config = dict(
    n_layer=8,
    d_model=160,
    n_head=5,
    n_kv_head=5,
    head_dim=32,
    d_mlp=640,
    vocab_size=2048,
    activation='gelu',
    norm='layernorm',
    norm_place='pre',
    norm_eps=1e-05,
    positions='learned',
    qk_norm=False,
    attn_scale=0.177,
    bias='all',
    tie_embeddings=True,
    parallel_block=False,
    init='normal',
    init_std_qkv=0.0218,
    init_std_o=0.00544,
    init_std_up=0.0218,
    init_std_down=0.00544,
    init_out_by_depth=True,
    optimizer='soap_variant',
    lr=0.00324,
    beta1=0.95,
    beta2=0.99,
    weight_decay=0.033,
    lr_head=0.00553,
    grad_clip=0.5,
    warmup_steps=200,
    schedule='wsd',
    decay_fraction=1.0,
    decay_shape='linear',
    final_lr_fraction=0.0,
    batch_tokens=16384,
    seq_len=256,
    doc_mask=True,
    z_loss=0.0001,
    train_tokens=119600000,
    steps=7300,
    dataset='wikipedia_en',
)
Each number is 128 + 24 x the weight over the matrix's rms, rounded and kept within 0 to 255. Layers, rows and columns count from 0.

# layer 4 MLP up, 640x160, rms 0.125, rows 312-474, columns 0-39
[[150  98 130 112 119 149 160 137 106 113 149 156 159 117 139 121  83 133  88 151 130 120  97 122 168 122 161 120 129 100 136 166  98 142 108 124 169 137 143 128]
 [ 96 129 129 137 119 127 133 117 135 121 120 141 136 134 144 130 100 109 126  97 162 163 123 130 135 133 138 117 119  97 139 144 144 173 154 121 124 141 157 141]
 [127 132 148 133 140 120 139 147 116 151  80 154  60 151 119  78 133 153 102 151 170  95 150 105 131 127 109 158 145 148 134 136 125 159 158 146 144  91 179 154]
 [144 132 139 135 124 127 120 132 103 111 115 147 118 121 152 163 116  98 126 143 151 100 125 151 151 103 124 164 131 135 136 123 110 136 147 111 137 167 129 127]
 [ 93 142 103 114 103 120 134  90 136  97  73 144 120 110 115 154  61 190 110  94 123  74 136 141 127 131 102 114 124 148  88 124 112 118 120 168 141 142 160 122]
 [105 107 141 153 184 160 122 134  86 113 115 133 128 117 135 104 102 145 109 110 119 100 142 133 123 142 125  99 130  87 115 119 111 125 118 140 139 117 147 160]
 [165 145 123 125 161 132 110  95  85 121 166 122 175 133 129 136 164 149 130 106 101 134 158  77 113 112 122 143 142 162 154 135 131 133 152 110 147 133 147 143]
 [103 115 100 124 143 148 122  72 135 120 109 166 107 130 101 140 140 166 144  91 142 126 182 111 166  91 153  92 132 112 134  89 135 129 162 145 129 159 118  98]
 [146 133 124 104 140 133 138 146 116 183 110 156 128 181  83 136 159 117 122 118 170  80 156 114 147 104  97 129  93 140 140 111 131 128 152 139 142 124 119 168]
 [ 82 118 132  95 142 128 112 127  84 152 158 141 147 117 145 112 127 133 139 123 113 146  87 122 136 104 132 122 123 117 132 110 125 166 122 157  85 139 153 109]
 [127 166 107 114 107 135 149 149 176 159 100  81 136 102 150 126 123  88  96  94 122 156 129 120 141 153 118 107 135 115 102 205 149 100 116  98 137 163  97 113]
 [ 92 136 133 171 128 123 137 132 123 127 174 132  86 139 118  97 193  83 171 149 118 107  80 109 141 110 110  85 112 138  87 126 148  84 110 125 151 126 188 109]
 [127 124 112  93 191 139 143 110 112 118 106 131 138 152 169 176 119 109  83 108 129  94  86 116 120 124 126 115 159 186 149 152  70  87 102 177 153 127 149 140]
 [141 150 153 163  84 120 133 133 127 137 111 102 127 131 134 131 138 133  91 132 114 115 122 135 104 139 134 107 119 140 125 119 135 130 133 145 122 135 144 145]
 [169 152 103 111 100 135 139 162 127 127 113 106 161 116 101 147 160 133 129 138 172 107 128 141 142 114 125 155 147 147 147 135  88 140 134 103 117 127 133 130]
 [154 134  93 112 170 135 162 167 130 125 145 108 119 159  99 114 134 163 131 150 117 132 147 127 158 171 132 124 131 135 137 130 116  78 104 130 110 152 120 140]
 [129 132 130 148 129 124 123 104 145 110 103 181 107 120 149 118 126 121 101 159 164 140 141 155 146 107 121 117 124 140 142 120 121 150 124 127  85 171 114 110]
 [170 154  92 150  87 142 107 112  97  82 133  91 114 179 102 136 181  99  96 128 142 118 115 133 185 109 100 140 135 136 128  93 132 118 146 155 112 147  99 165]
 [114 118 120 126 167 131 173 125 103 171 104 136  80 133 136 136 149 129 121 127 144 124  86 113 150  88 127  85 137  99 103  81 102 150 110 110 133 103 155 162]
 [131 142 143 160 129 119 135 133 165  98 105 111 127 136 122 147  85 107 141 107 105 134 101  73 172  51  91 116 117  69 121 109 154  94 121 128  89 122 124 159]
 [118 105 121 151 157 146 109 156  81 151 114 139 139 104 132 138 136 114  83 102 176 131 160 124 103  96 148 143 169 156 136 157  89 150 134 104 155 101 122 129]
 [142 145 139 160 124 136  88 126 128 148 116 125 140 159 117 150 149 125 125 119 106 187 148 166 119 144 130 161  96  87 144 129 118  97  87 132 150 121 127  81]
 [129 111 124 159 138 113 135  89 124 127 148 112 129 112 148 116 118 128  91 148 151 142 129 126 164 140 108 134 139 131 124 122 114 156  91 133 141 183 142 148]
 [127 111 110 122 140 162 106 157 117  84 127 134 137 148  66 110 125 163 101 104 115 141 142 127 154 124 122 107 130 183 132 138 124 126 127 156 109 103  87 159]
 [114 132 135 124 128 130 131 103 139 188 137 108 139 146 107 144 135 113 149 116 128 135 119 159  81 159  92 152 136  83 115 115 113 159 125  93 137 107 124 118]
 [ 68 171 123 101 120 102  88 125 182 158 148 139 117 150 151 142 155 139 144 133 133 141 134 182 124 102 168 124 184 171  92 159 134 153 143 122  96  87 137 129]
 [154 134 130  64 102 179 153 113 113 154 123 101 117 153 157 127 119 101 169 111 134  99 152 167 109 139 123 125 121 142 109 156 138 119 151 123 110 183 138 169]
 [151 130  76 105 116 155 151 156 150 132 135 128  83 158 146 192 158  91 103  60 114 108 134  67  99 109 127 128 106  91 184 123 207 153 125 178 151 156 139 154]
 [ 44 148 138 103 158 142 122 110  64 178  89 109 104  69 183 125 162  94 194 138 134 101 138  96  58  84  90  79 113  96 117  84 150  95  72 164  80 148 121 149]
 [168 116  92 141 118 110 144 115 111 135 150 121 133 124 103 157 148 156 117 122  88 158 104  83 135  98 101 111 146 129 150 118 146 113 127 131 131 140 127 124]
 [ 95 163 141 173 126 120 130 136 171 163 100 137 126 109 110 147 118 154 138 108 134 121 126 141 118 102 145  80 116 126 120 156 181 118 147 140 130 139 152 143]
 [137 102 114 130 165 133  90 128 114 130 128 140 150 136 114 162 127 117 110 132 145  89 110 102 129  96 122  73 120  48 107 102  84 108 118 110 128 130 160 133]
 [122 132  95 144 100 111 111 144  95 123 136 123 131 148  94 150 114 131 134 104 169 136 171 143 146  93 164 168 104 134 119 112 153 194  94 100 116 163 145 133]
 [119 122 134 101 132 165 125 122 141 114  84  79 149 123 127 150  94 103 143 105  78 138 131 173 121 104 106 123 126  93 111 147 143 116 116 156  85 153 138 146]
 [160 119 143 138 171 146 146 132 151 109 162 135 122 137 149 158 130 126 147 136 118 126 128 141 120 139 145  94 177  97 122 100 139 152 188 120 163  98 137  94]
 [142 116 104 134 147 141 122 126 132 103 122 100 114 118 142 174 128 132 113 181 139 135 124 121 118 113 107 133 137 144 140 119 167 123 153 132 117 129 116 117]
 [116 130 101  95 109 122 118  97 145 119 124  89  90 144  94 117 105 139 111 158 119 159 116  89 136 119  96 144 133 113  90 142 136 129 102 145 119 140 144 131]
 [112 126  96 142 142 158 135 138 158 108 143 139 133  82 132 154 111 124 119  93 164 108 111 149 138  99 110 122 114 127 151 105 122 156 127 142 140 141 134 123]
 [152 100 116 168 128 145 114  95 135  94 101 168 130 156 117 139 173 115 137 152 133 118  84 156 112 144 111 118 123 144 114 106 134 128 130  92 121  80 138 121]
 [ 89 114 138 142 121 151 174 130 130 163 112  98 133 176 145 160  76 138 119 143 122 108  76 118  99 172  97 125 133 127 157 146 148 143 134 185  92 113 130 159]
 [128 131 134 118 153 143 122  98 110 150 116 128 110 104 151 152 143 122 118 174 113 107 134 126 100 112 106 133 107 111 118 100  88 147 113  86 145 153 141 156]
 [138 120 121 119 159 127 102  79 143  84 116  84 132  82  94 161 121 103 166 154 116 147 111 128 141 148 140 105 104 111 130 143 122 190 100 196 170 164 100 131]
 [ 76 140  91 149 149 108 109 115 144  92 130 162 135  75  87 136 143 161 174 165  97 123 154 151 151 100 122 121 154 138 135  77 127 116 113 136 155 109 169 112]
 [136 157 131 105 126 117 158 129 145 141 151 107 111 110 138 175 131  94 105  78 139 146 126 145 131 150  98 129 150 101 134 138 114 137 159 134 135 107 137  85]
 [ 98 118 154 115 161 130 102 186 121 125 139 113 121  96 127 100 122 167 141 130 176 126 139 175 160 116 116  59 120 125  78  99  93 194 106 153 106  93 157 116]
 [148 131  95  64 118 155 150 148 125 116 129 124 102 147  63  87 119 161 141 132 119 156 131 126 102 119 133  62 147 134 114 178 185  96 132 146 168  93 121 122]
 [147 129 115  92 149 181  82 132  63 148 138 151 119 135 125 188 166 101 117 151 158 109 115 104 161 165  89  95 144 101  93 114 144 114 126 170 129 172 148 136]
 [ 86 134 139 129 142 119 126 131 126 146 154 119 133 130 107 113 107 141 137 132  98 128 131 114 103 108 137 132 141 122 118 108 125 163 144 132 160 103 138 147]
 [134 124  96 120 130 146 134 106 113 155 113 106 153 144  93 121 117 141 158 140 146 129 145 110 127 132 116 104 146 171 137  87 100 163 120 122 137 116  91 127]
 [133 187 134 167 122 140 157 168 127 120 160 121 140 180 170 125 116 133 153 114 108 126  97 103 135 148 111 135 159 107 129 151 113  85  81 154 160 161 118 163]
 [105 146 154 126 136 125 121 146 113 149 172 129 141 113 137 131 126 126 153 136 136 126 113 103 177 144 141 157  96 127 109 138  88 131 123 156  89 150 143 127]
 [116 142 157 120 136 122 106 148 117 106  99 171 136  82 125  92 118 103 107 106 117 139 146 150  93 124 108  93 126 109 130  88 131 154 141 121 102 117  88 119]
 [ 92 119 150 138  94 138 169 122 101 124 117 101  81 130 126 116  97 138  79 123 156 129 138 143 112 111 133 125 132 117 141 133 112 155  96 161 133 109 142 118]
 [129 119 160 112  94 142 164 155 194 164 133 164 143 113 123  95 108 118 148 189 142 144 154 101  91 130 112 116  96 139 124 119 113 168 139 110 116 167 132 110]
 [111 155 164 118 144 135 166 136 134 161 138  93 152 140 157 157 116 117 121 123 120 105 104 125 124 102 101  84  95 177 104 130 140 196  98 122  95 155 134 129]
 [153  97 128 128 113 175 151 114 147 129 123 135 102 138 127 132 116 144  99 126 175 145 154 155 101 130 142  93  79  94 119 140 158  84 163 144 104 151 137 133]
 [125 124 142 136 133 101 171 132 102 177 119 116  80 182 130 162 154 112 112 127 115 164 149 192 170 111 130  93 125 140 154 173 121 111 143 133 109  88 181 143]
 [126  94  98 158  80 144 113 117 160 144 145 136 171 177 154 128 177 110 124  92 112 139 113  89  94 129 166 141 137 135 146 161 142 145 111 123  85 129 130 110]
 [130 101 134 125 102 148 141 142 156 158 165 157  87 143 126 134 137 133 139 161 115 120  98 116 138 133  85  49  95  91 121 110 112 113 143 135 104 133  91 130]
 [115 120 109 152 124 120 102 151 144 151 128 107 144 166 108 130 122 117 123 156 142 151 177 126 117  98 123 127 135  98 139 154 108 152 158 123 114 133 128  99]
 [136 133  98 126 138 187 117 156 130 112 102  95 120 139 159 102 112 119 141 102  96 109 101  85 106 146  84  88 116 135 109 121 128  93 105 121 135  99 120 128]
 [182 121 112 100 102 146 148  95 139 105 121 111 165 113 149 139 128 122 120 130 140 101  78 110 132 142 121 170 127  85 157 143 125 139  62 151  94 152 152 139]
 [117 148 135 134 130 114 153 117 148 100 109 137 144 123 128 136 112 157 107 100 131 126  88 134 143 178 136 125  99 164 139 113 102 122 102 148  99 123 121 134]
 [130 132 110 142  53 105 121 113 162 176  92 121  89 149 159 156 129 115 152 100 130 166 125 168 109 132 145 130 151 167 102 106 142 140 110  98 130 104 127 139]
 [119 128 117 159 134 170 133 147 145  88 136 125 147 154 120 133 120 137 111 128 142 120 117 126 140 108 126  86 137 127 123 117  98 161 110 129 127 127 118 142]
 [114  78 125 140  97 161 112 143 144 118  99 139 199  69 166 131  93 154  99 145 125 168 105 136 100 110 137 129 159 151 153 114 111 101 158 120 123 152 140 159]
 [129 154 153 159 160 159 111 146 108 118 100 112 154 108 129 156 110 108 116 140  90 138 117  65 131 127 172 161 125 117  93 123 104 128 143  98 121 138 173 154]
 [145  99 135 168 113 135 144  98 105 121 162  94 150 133 136 101 144 155 127  98 124 129 159  93 135 131  86  58 128 155 131 106 130  76 130 144 139 170  99 107]
 [147 149  94 148  96 142 172 120  88 143 127 120 147 141  92 132 110 112  81 138  84 165 158 131  86 119 128 102 108 144 113 131  93 157 101 129 101  95 132 125]
 [116  94 122 121 141 115 117 122 124 114 167 107 111 129 139 128  93 161  99 101 147 147 121 108 134 120 163 118 122 113  93 138 116 152 101 197 113  84 133 162]
 [141 120 134 167 104 106 133 165 136 109 147 122 149 166 103 114 151 100 135 143  84 106 114 129 128 122 110 120 112 118  80 164  77 129 123 184 108 156 115 105]
 [ 94 130  93 191 110 143 123 128 120 119 155 121 134 108 137 143  98 128 159 107 115 124 124 115  81 116 132 115 151 162 170 158 128 146  90 130 164 102 156  99]
 [152 151 135 111 161 147 138 130  98  71  99 123 123 171 178 139 106 139  80 136  88 134 136 129  87 131 131  94 136 110 104 116 124 131 120 123 128 125 143 113]
 [139 109 117 165 166 133 136 175 122 116 107 111 146 146 167 158 142 127 141 147 119 145  91 125 128 126 141 111  67  72 152 108 124 129 111  84  93 156 153 131]
 [132 146 130 166 132 114 116 116 138 122  96 165 109 119 167 129 119 130 103 198 113 117  79 106 148 191 133 109 139 149 130  98 135 108 107 127 141 129 133 182]
 [155 138 102 153 141 147 113 143 105 135 144 123 121 126 140 113 150 146 119 164 139 127  83 156 121 103 136 143 155  98 148 148 150 133 121 130  77 118 133 164]
 [153 133 124 126 120 171 124 159 106 108 117 107  97 182 108 163 124 138  98 145 119 155 137  64 129 103 148 131 115 212 169  88 122 134 137 141 144 121  91 120]
 [127 157 143 107 142 132 115 128  82 117 155 160 115 128 123 111 101 127 121  84 109 161 110 129 157 121 119 136 100  96 117 112  96 123  67 125  80 144 112 101]
 [132 151 133 123 121 132 143 104 131 122 102 180 124 166 150 108 167 142 101 100 104 149 180 123  76 106 119 143 119  83 166  82 172  80 108 128 136 129 146 130]
 [118 160 109 127 124 171 149 114 170 132 140 140 188 129 164 124 103 132 149 119 145 111 155  94 134 172 159 162 104 112 145 109 157  84 118 129 134 177 136 131]
 [143 142 141 144 131 132 126 149 147 138 149 155 138 112 136 133 111 152 113 141 138 104 136 125 119 123 136 127 120  79  93 127 145 174 146 115 149 125 146 139]
 [103 101 122 136 129 133 152 178 106 140 119 152  97 108  93 126 101 130 100 131 107  78 118 124 140 116 152 128 149 115 166 112 130 143 122 142 154 139 137 123]
 [132 136 102 106 147 141  96 105 104 156  98 145 136 110 105 145 114 130 138  88 107 167 162 132 101 113 100  83 147  89 131 107 140  93  96 185 158 128 118  89]
 [145 116 147 113 180  99 156  88  94 144 184 130 145 165  82  84 132  91 123  75 133 172 125 121 147 104 171 122 113 141 137  97 142  87 123 144 163 159 192 139]
 [194 131 112  86 110 108  91 134 147 133 165 158 177 103 124 149 153 112 152 125 112 148 149  85 144 129 123 115  97  67 177 136 125 117 119 192 127 120 180 107]
 [ 83 226 128 160 151 181 101 140 116 144 116  78  72 137 145 111 127 125  71  92 124  97 100 128 148 112 114  92 128 104 112 107 149 129  56  84 120 161 152 110]
 [150 192 107 110 124 115 126 138  82 128  96 140  78 139 162 113 119 135  67 137  95 155 105 132 130 148 171 130 121 175 128 153 121 130  98 189  87 114 121 111]
 [115 113 100 130 148 155 146 129 132 126 125 148 120 113 135 215 148  92 134 148 122 132 136 112 138  91 115  93 134 220  52  80 130 109  68 135 125 126 122 119]
 [109 122 119 137 162 104 123 137 119 116 148 148 129 182 150 124 132 153 123 127 169 126 123  82  98 139 166 170 146 118 134 124 173 115  99 130 100 102 174 134]
 [134 122 120 108 127 118  96 140 182 142 111 189 117 102 115 137 142 118 148 148 164 130  79 140 131 128 115 126  61 137 147 141 143 117 163 140  79 161 156 153]
 [173 122 151 118 140  89 127 156 129 114 159 159 148 126 105 108 148 111 114  84 120 113  96 147 137 117 155 168 117 150 137  83 142 112 133 134 175 108 164 130]
 [136 141 142 142 125 163 137 107  86 121  98  91  98 155 115 114 109 148 127 163 131 123 113 116 108  85 117 125 101 143  92 104 127 132 172 121  91 117 163 146]
 [113 105 112 160 148 116 155 111 158  89  99 102 129  83 143 168 197 128  89 190 168 116 151 121 111 121 134 156  93 130 125 151 132 155 118 122 134 150 139 103]
 [147 103  85 135 155 131 131 162 126 127  90 161 140 146 145 158 134 158 137 104 109 127 161 102 102 130 120 130 130 104  93 112  90 132 143  94 110 162 144 132]
 [137 162  92 102 101 152 149 126 135 191 131 127 117 128 154 167 154 149 137  73 124  89 102 104 165 144  87 132 148 114 174 109 139 152  73 125 133  58 126 102]
 [139 128 133 131 142 138 121 105 108 124 119 118 162  99 147  96 125 135 118 161 146 120 177 147 135 128 120  98 144 116 182 125 128 168 121 127 116 110 116 145]
 [125 143 114 118 154 119 136 147  92  94 115 148 114 106 157 125 130 156 152 112 149 126 128 188 172 140 136  98 132 122 150 155 114  95 166 110 133 145 127 144]
 [162 121 123 145 165 120 139  97 117 112 134 115 109 103 128  93  98 156 138 142 133 121  90 114 135 147 140 132 102  97 158 113 122 102 127 148 137 141 128 142]
 [133 103 102 113 155 129 127 129 142 157 131 162 112 107 121 116 159 104 132 148 150  85 125 145 106 118 124 106 107 126 143 102 145 105 115 115 119 124 134 105]
 [111 131 147 126 111 121 147 152 106 140 107 153 147 110  98  96 101 115 111 123 135  94 131 106 132 167 128 128 134 139 124 140 105 156 122 150 114  78 101 145]
 [128 133 118 130 119 139  80 169  99 138 150 129 137 130  89 108 128 102 125 109 130 101 142 118 200  93 121 121 143 114 132 117 128 151 156 129 111 149 131 124]
 [134 100 144 172 135 163  77  88  86 111 102 144 128 113 124 120 132 130 141 100 171 127 138 126 134 129 163  96 116 126 177 136 142 115 139 135 145  83 138 127]
 [120 128 137 155 137 135 111 126 152 135 138 147  98 135 103 122 117 146 130 148 127 104 137 166 119 111 151 120 132 105 136 158 131 131 122 145 119 144 139 124]
 [138 104 123 115 147 137 155  87  82 142 128 125 121 125 108 103 150 108 130 135 112 107 120 147 154 119 136 142 120  87 122 153 142 107 148 116 127 166 119 119]
 [146 154 115 157 116 111 129 154 120 142 119  96 113 127 136  84 158 103 158  86 144  94  99 160 120 132 166 138 102 145  90 145 126 117 126 159 143 150  91 117]
 [136 134 117  93 118 158 137 133 152 124 112 138 115 159 145 126 121 131 117  95 152 153 136 169 117  99 145 176 143 153 130 151 144 137 145 130 100 107 108 124]
 [110 122 101 128 141 131 133 120 179 115 109 148  96 113 108 134 150  93 144 129 119 132 132 142  67 113 138 115 117 188 111 105 124 114 138 117 132 164 118  88]
 [142 148  87 163  97 151 124 163 126 129  95 104 105 128 106 134 132 129 132 136 108  95 118 111 133 133  88 161 136 109 128  98 121 143 117 162 165 182 168 100]
 [152 140 114 125 144 127 155 153 194 128 118 145  90 136 157 124 143 103 113 130 145 113 148 136 117 152 123 101 135 103 118 138 151  87 100 120 122 154 163 125]
 [138 113 104 141  99 132 145 125 153 126 107 114 113 162 123 152 129 137 161 128 127 156 135 144 157 111 127 112 132 136 152  91 144 109 137 137 118 100 120 132]
 [112  97 129 105 160 127 146  99 108 159 116  81  88 134 126 163 127 102 122 158 127 113 110 114  92 119 112 113 139 113 130 170 132 127 122 146 117 146 127 156]
 [111 134 141 160 143 110 121 111  93 149 154 149  75 143 105 146 153 131 134 137 176 109 121 136  77 127  99 107  82 148 117 100 121 115 115  96 143 118 116 126]
 [131 112 155 139 138 113 106  98 152 137 137 103 132 186 128 148 108 153 115 105 125 156 165 130 112 113 135 130 113 124 133 136 138 148 101 118  78 127 135 125]
 [123 175 161 146 112 144  92 102 128 127 155  92 135 146 147 169 142 122 105  88 178 136 115 120 107  99 148 101 125 129 133 147 130  72 116 119  85 142 109 103]
 [149  71 148 138 167 165 135 193 160 121 125 141 145 194 155 188 196 111 107  90 124 104 154 119  77 108 114 135 133 120 184 184  67 118  88 138 126 119 139 121]
 [146 140 134 137 171 125 110 135 136 123 142 160 134 165 112 143 133 108 122 120 121 106 116 136 121 109 130  85 129 124 153 118 164 109 152 149 121 150 165 105]
 [166 112 174 149 162 196 162 139 150 111 168 124 131 126 143 119 113 128 152 120 151 161  92 143 128 107 121  88 176 129 124  68 107 123  97 149  86 146 106 111]
 [131 147 179 153 142 129  80 146 112 114 140 100 103 100 120 130 115 170 112  98 132 101 115  98 133 160 107 135 149 125 146 157 104 121 162 147 137  93 136 108]
 [140 124 132 172 120 132 147 124 106 123 125 153 121 142 148 122 132 109 127 154 115 122 129 101 152  74 109 115  84 111 160 143 129 129  55 116  94 124 147 133]
 [117 119 106  96 136  95 105 131 121  83  84 102 120 121 129 112 107 128 145 138 119 130 151 125 163 156 113 143 117 136 134 163  94  95 131 119 116 127 118 154]
 [128 153 108 153 131 161 121 135 150  97 110 136 142 127 120 161 148 117  80 127 110 126 105  93 129 166 127 146 177 134 132 137 105 112  72 162 147 143 150  82]
 [135 107 110  76 135 126 136 122 133 159 125 111 126 153 106 169 147 135 135 152 136 108 135  70 171 101 125 132 147 118  61 163 138 143 124 145  95 182 164 139]
 [166 157 115 180 112 186 117 107 150 149 141 114 148 126 111 135 125 130 131 137 110 123 130 151 105 113 135 133 141 100 105 127 119 120 117  99 106 135 132  99]
 [190 162 134 187  72 144 144 147  96 148 126 148 112 134 112 126 149 134  53 142 182 115 127 163 125 129 128 126 150  71  83 112 133  80  88  93  93 153 136 115]
 [148 115 155 104 122 169 148 150 113 155 119 109  72 123 119 153 117 137 132 126 153 117 125 115 131 117 104  95 117 102 118 106  93  97 146 141 145 132 133 128]
 [155  89 130 171 150 132 104 150 137  99 107 153 157 192  91 112 125 108 114  88 131 156 122 121 115 145 134 152  70 127  97 156  98 164  89 126 101 155 132 138]
 [ 91 150 117 121 116 140 116 150  97 141 119 157 134 101 169 102 127 103 122 165 123 148 155  94 143 114 118 130 148 121 109 171 147 127 140 117 106 168 126 145]
 [163 142 111 157 127 183  37 128  99  89 147 113 129 125 156  95 136 101 148 110 134  98 105 127 166 115 125 132 118 107 122 166 155 152 129 135 150 128  84 150]
 [110 136 106 140 161 125 136 109 147 133  82  80 133 157 102 111 131 167 157  99 130 121 107  78 118 132 115 121 110 122 118 143 145 112 113 120 141 155 128 120]
 [137 158  86 121 168 152 147 137 121 152 125 133 113 102 151 109  84 119  92  84 166 145 132 136 144 108 126 130 151 127 177  99 106 117 136  99 158 111 120 139]
 [109 128 128 131 116 124 129 118 141 118 140 158 128 131  92 127 102 128 109 107 143 103 125 143 193 142 137 139 145 137 116 136 116 150 134 110 106 110 119 129]
 [148 138 114  97  89 110 150 142 104 152 119  99  92 177 106 122 136 135  96 146 110 140 141 132  88 125 104 155 165 130 149 138 136 155  69 111  88 136 130 112]
 [144 148 109 159 129 116 138 119 136 136 113 136 135 131 131  85 110 103  90 122 132 130 122 136  96 163 104 129 105 140 142 139 114  87 112 138 101 112 148 151]
 [136  96 105 123 161 133 106 139  91 178 113 130 132 133 115 130 147 127  92 107 130 117  96 116 143 143 164 114 114 121 127 109 138 134  89 117 107 107 121 134]
 [129 141 101 101 131 159 166 104 144 163 160 131 114 130 139 180 120 106 103 116 116  83 170 137 169 123 117 107 131  78 124 133  90 120 103 155 126 100 139 125]
 [135 121 137 118 170 144 175 153  89 106 137 137  96 173 122 128 165 148 123 127 121 127 134  93 143 165  67 119 125 103 110 116 122 147  82  92 142 123 142 161]
 [110 132 142 155 139 147 141 149 144 134 173 113  94  88  91 115  97 132  78 146 129  85 106 143 138 125 129 153 133 128 153 143 162 164 122 110  87 152 142 112]
 [157  95 137  84 112 101 119 138 125 157 128 110 159 134 128 139 113 130 128 157 153 114 156 114 111  85 165 113 123 156 133 114 126 117 174 163 117 112 110 141]
 [132 123 131 152  98 145  98 130 125 148 104 108 137 127 152 189 148  95 112 110 102 144  99 121 159 184 100 135 107 103 149 114 138  94 112 105  91 162 109 103]
 [140 164 138 152  88 114 128 141 154 117 138 136 110 120 118  75 134 116  69 142 182 148 153 124 138 176 154 197 166  70 139 161 115 155  76 138 117 151 123 119]
 [127 100  83 152 168  94 136 142 139 136  85 129 125 145  86 151 187 136 131 132 111 129 112 175 150 121 130  93 143 123  86 101 133 159  92  88 164 151 113 119]
 [129 155  83  94 102 145  98  99 135 127 119 136 127 100 150 136 114 134 110 137 155 114 131 102  89 109 149 122 117 106  88 128 125  40 137 147 183 145 154 145]
 [104 136 137 126 156 113  83 174 112 149  78 104 136 131 139 161 157 138 151 162 127 164 144 124 122 145 127 135 169 137 130 110  87 113  99 134 112 130 172 151]
 [ 94 128  94  93 126 153 120 108 131 132 131 153 116 137 132 144 106 144 123  89 136 108 120 162 185 142 115 119 124 145  95 123 118 154 109 174  92 154 130 171]
 [116 131 114 120 123 170 136 112 111 128 103 126 111 111 128 146 154 125 151 129 114 134 124 147 121 116 105 129 138 109 128 105 156 118 121 110 104 171  90 143]
 [143 143 123 110 128 150  93 112 115 149  96 133 182  97  88 154 153 127 110 152 164 118 146 102 110  97 148 142 135 118 103 110 109 132 102  90 133  82 152 165]
 [109 119 132 120 142 116 110 107 153 116 136  96 134 133 112  95 120 141 147 141 126 134 101 148 102 131 159 108 118  99 120 113 143 125 111 158 143 118 167 114]
 [106 150 137 104 133 112  81 131 156 145 111 126 136  91 167 110 126 121 156 137 129 122 137 158 134 151  92 117 143 108 143 130 126 148 107 157 143 160  90 136]
 [139 138 141  97 101 137 161 124 132 130 108 139  76 122 143 159 131 152 134 109 146 114 118 111 106 115 129 114 137  98 137 114 115 124  99 158 133 141 151 151]
 [120 191 144 178 162 155 130 105  98  94 130  68 111 115 136 132 126 165 141 110 175 147 115 155 149 125  79 170 157 110 119 141 129 126 113 109 153 132  57 129]
 [168 142 135 125 120 122 121 120 101 109 107 121 155 141 143 121 127 118 107 114 132 162 102 151  82 127 143 130 109 125 142 159 134 145 115 122  93 129 109 144]
 [112 144 107 122 125 117 129 131 114 167 154 107 123  99 119 141 110 139 109 135 162 149 146 127 153 134 126 173 158 158 129 133 112 171 162 133 135 137 124 133]
 [133 144 130 132 102 128 132 161 104 111 134  98 128 120 156 105 119 116 136 128 137 141 130 153 109 126 151 145 114 124 164 108 127 136 101 130 115 123 134 120]
 [ 96 116  87 125 140 122 120 144 120 141 139 105 111 131 152  98 117 113 142  97 137  99 120 117 139 105 161 134 126 154 141  84 116 119 108 155 151 123 127 129]
 [ 97 109 134 132 154 142 165 131 121 133 115 117  96 119 165 162 102  77 140 124 177 126 118 118 103 108 101 116 139  68 145 128 157 124 102 143  58 148  86 175]
 [144 130 100  92 127 123 106 176 157 121 133 153 146  65 164 126 110 143 122 134 164 165 174 111  76 131 113 102 141 108  91 151 142 147 134 124 158 109 161 127]
 [123 136 100 123 130 145  81 139 125 117 153 152 151 148 142 103 130 123 138 150 142 122 135 100 172 138 146 154 144  96 108 114 133 101 146 157  77  78 144 104]
 [123 147 116 154 136 127 123 113 125 135 105  85 129 139 121 140 108 131 136 106 116 127 115 129  91  99 133 128 106 151 138 111 123 154 131 154 122 132 121 149]
 [158 116 121 112 141 103 147 167 101 139 144 117 123 123  96 115 104 145 102 112 125  97 129  99 117 142 142 162 166  92 101 105 130 111 110 132 135 105 148 117]
 [108 111 120 149 170 107  78 103 110 199 153 120 159 123 145 144 148 161 142  98 174 128  98 104 193 135  79 125 138  87 156 170 133 156  88 118 131 129 122 122]
 [124 150 142 139 154 119 125 179 139 125 147 100 116 146 106 103 131 145 100 138 129 137 105 107 145 101 158 169 123 131 155 127  51 109 127  92 139 144 133  94]
 [111 128 132  81 106  58 137 105 131 165 125 139 141 157 137 133 121 135 110 110 160 139 118 117 154 111 156 165 150 117  98 147 139 124 113 124 139 119 183 102]
 [126 151 149 168 140 150 146 122  78 139 104 116 104 111 107 124  89 144 135 110 149  91 137 103 116 159  95  95  98 108 107 142  88 124 121 138 126 123  86 131]]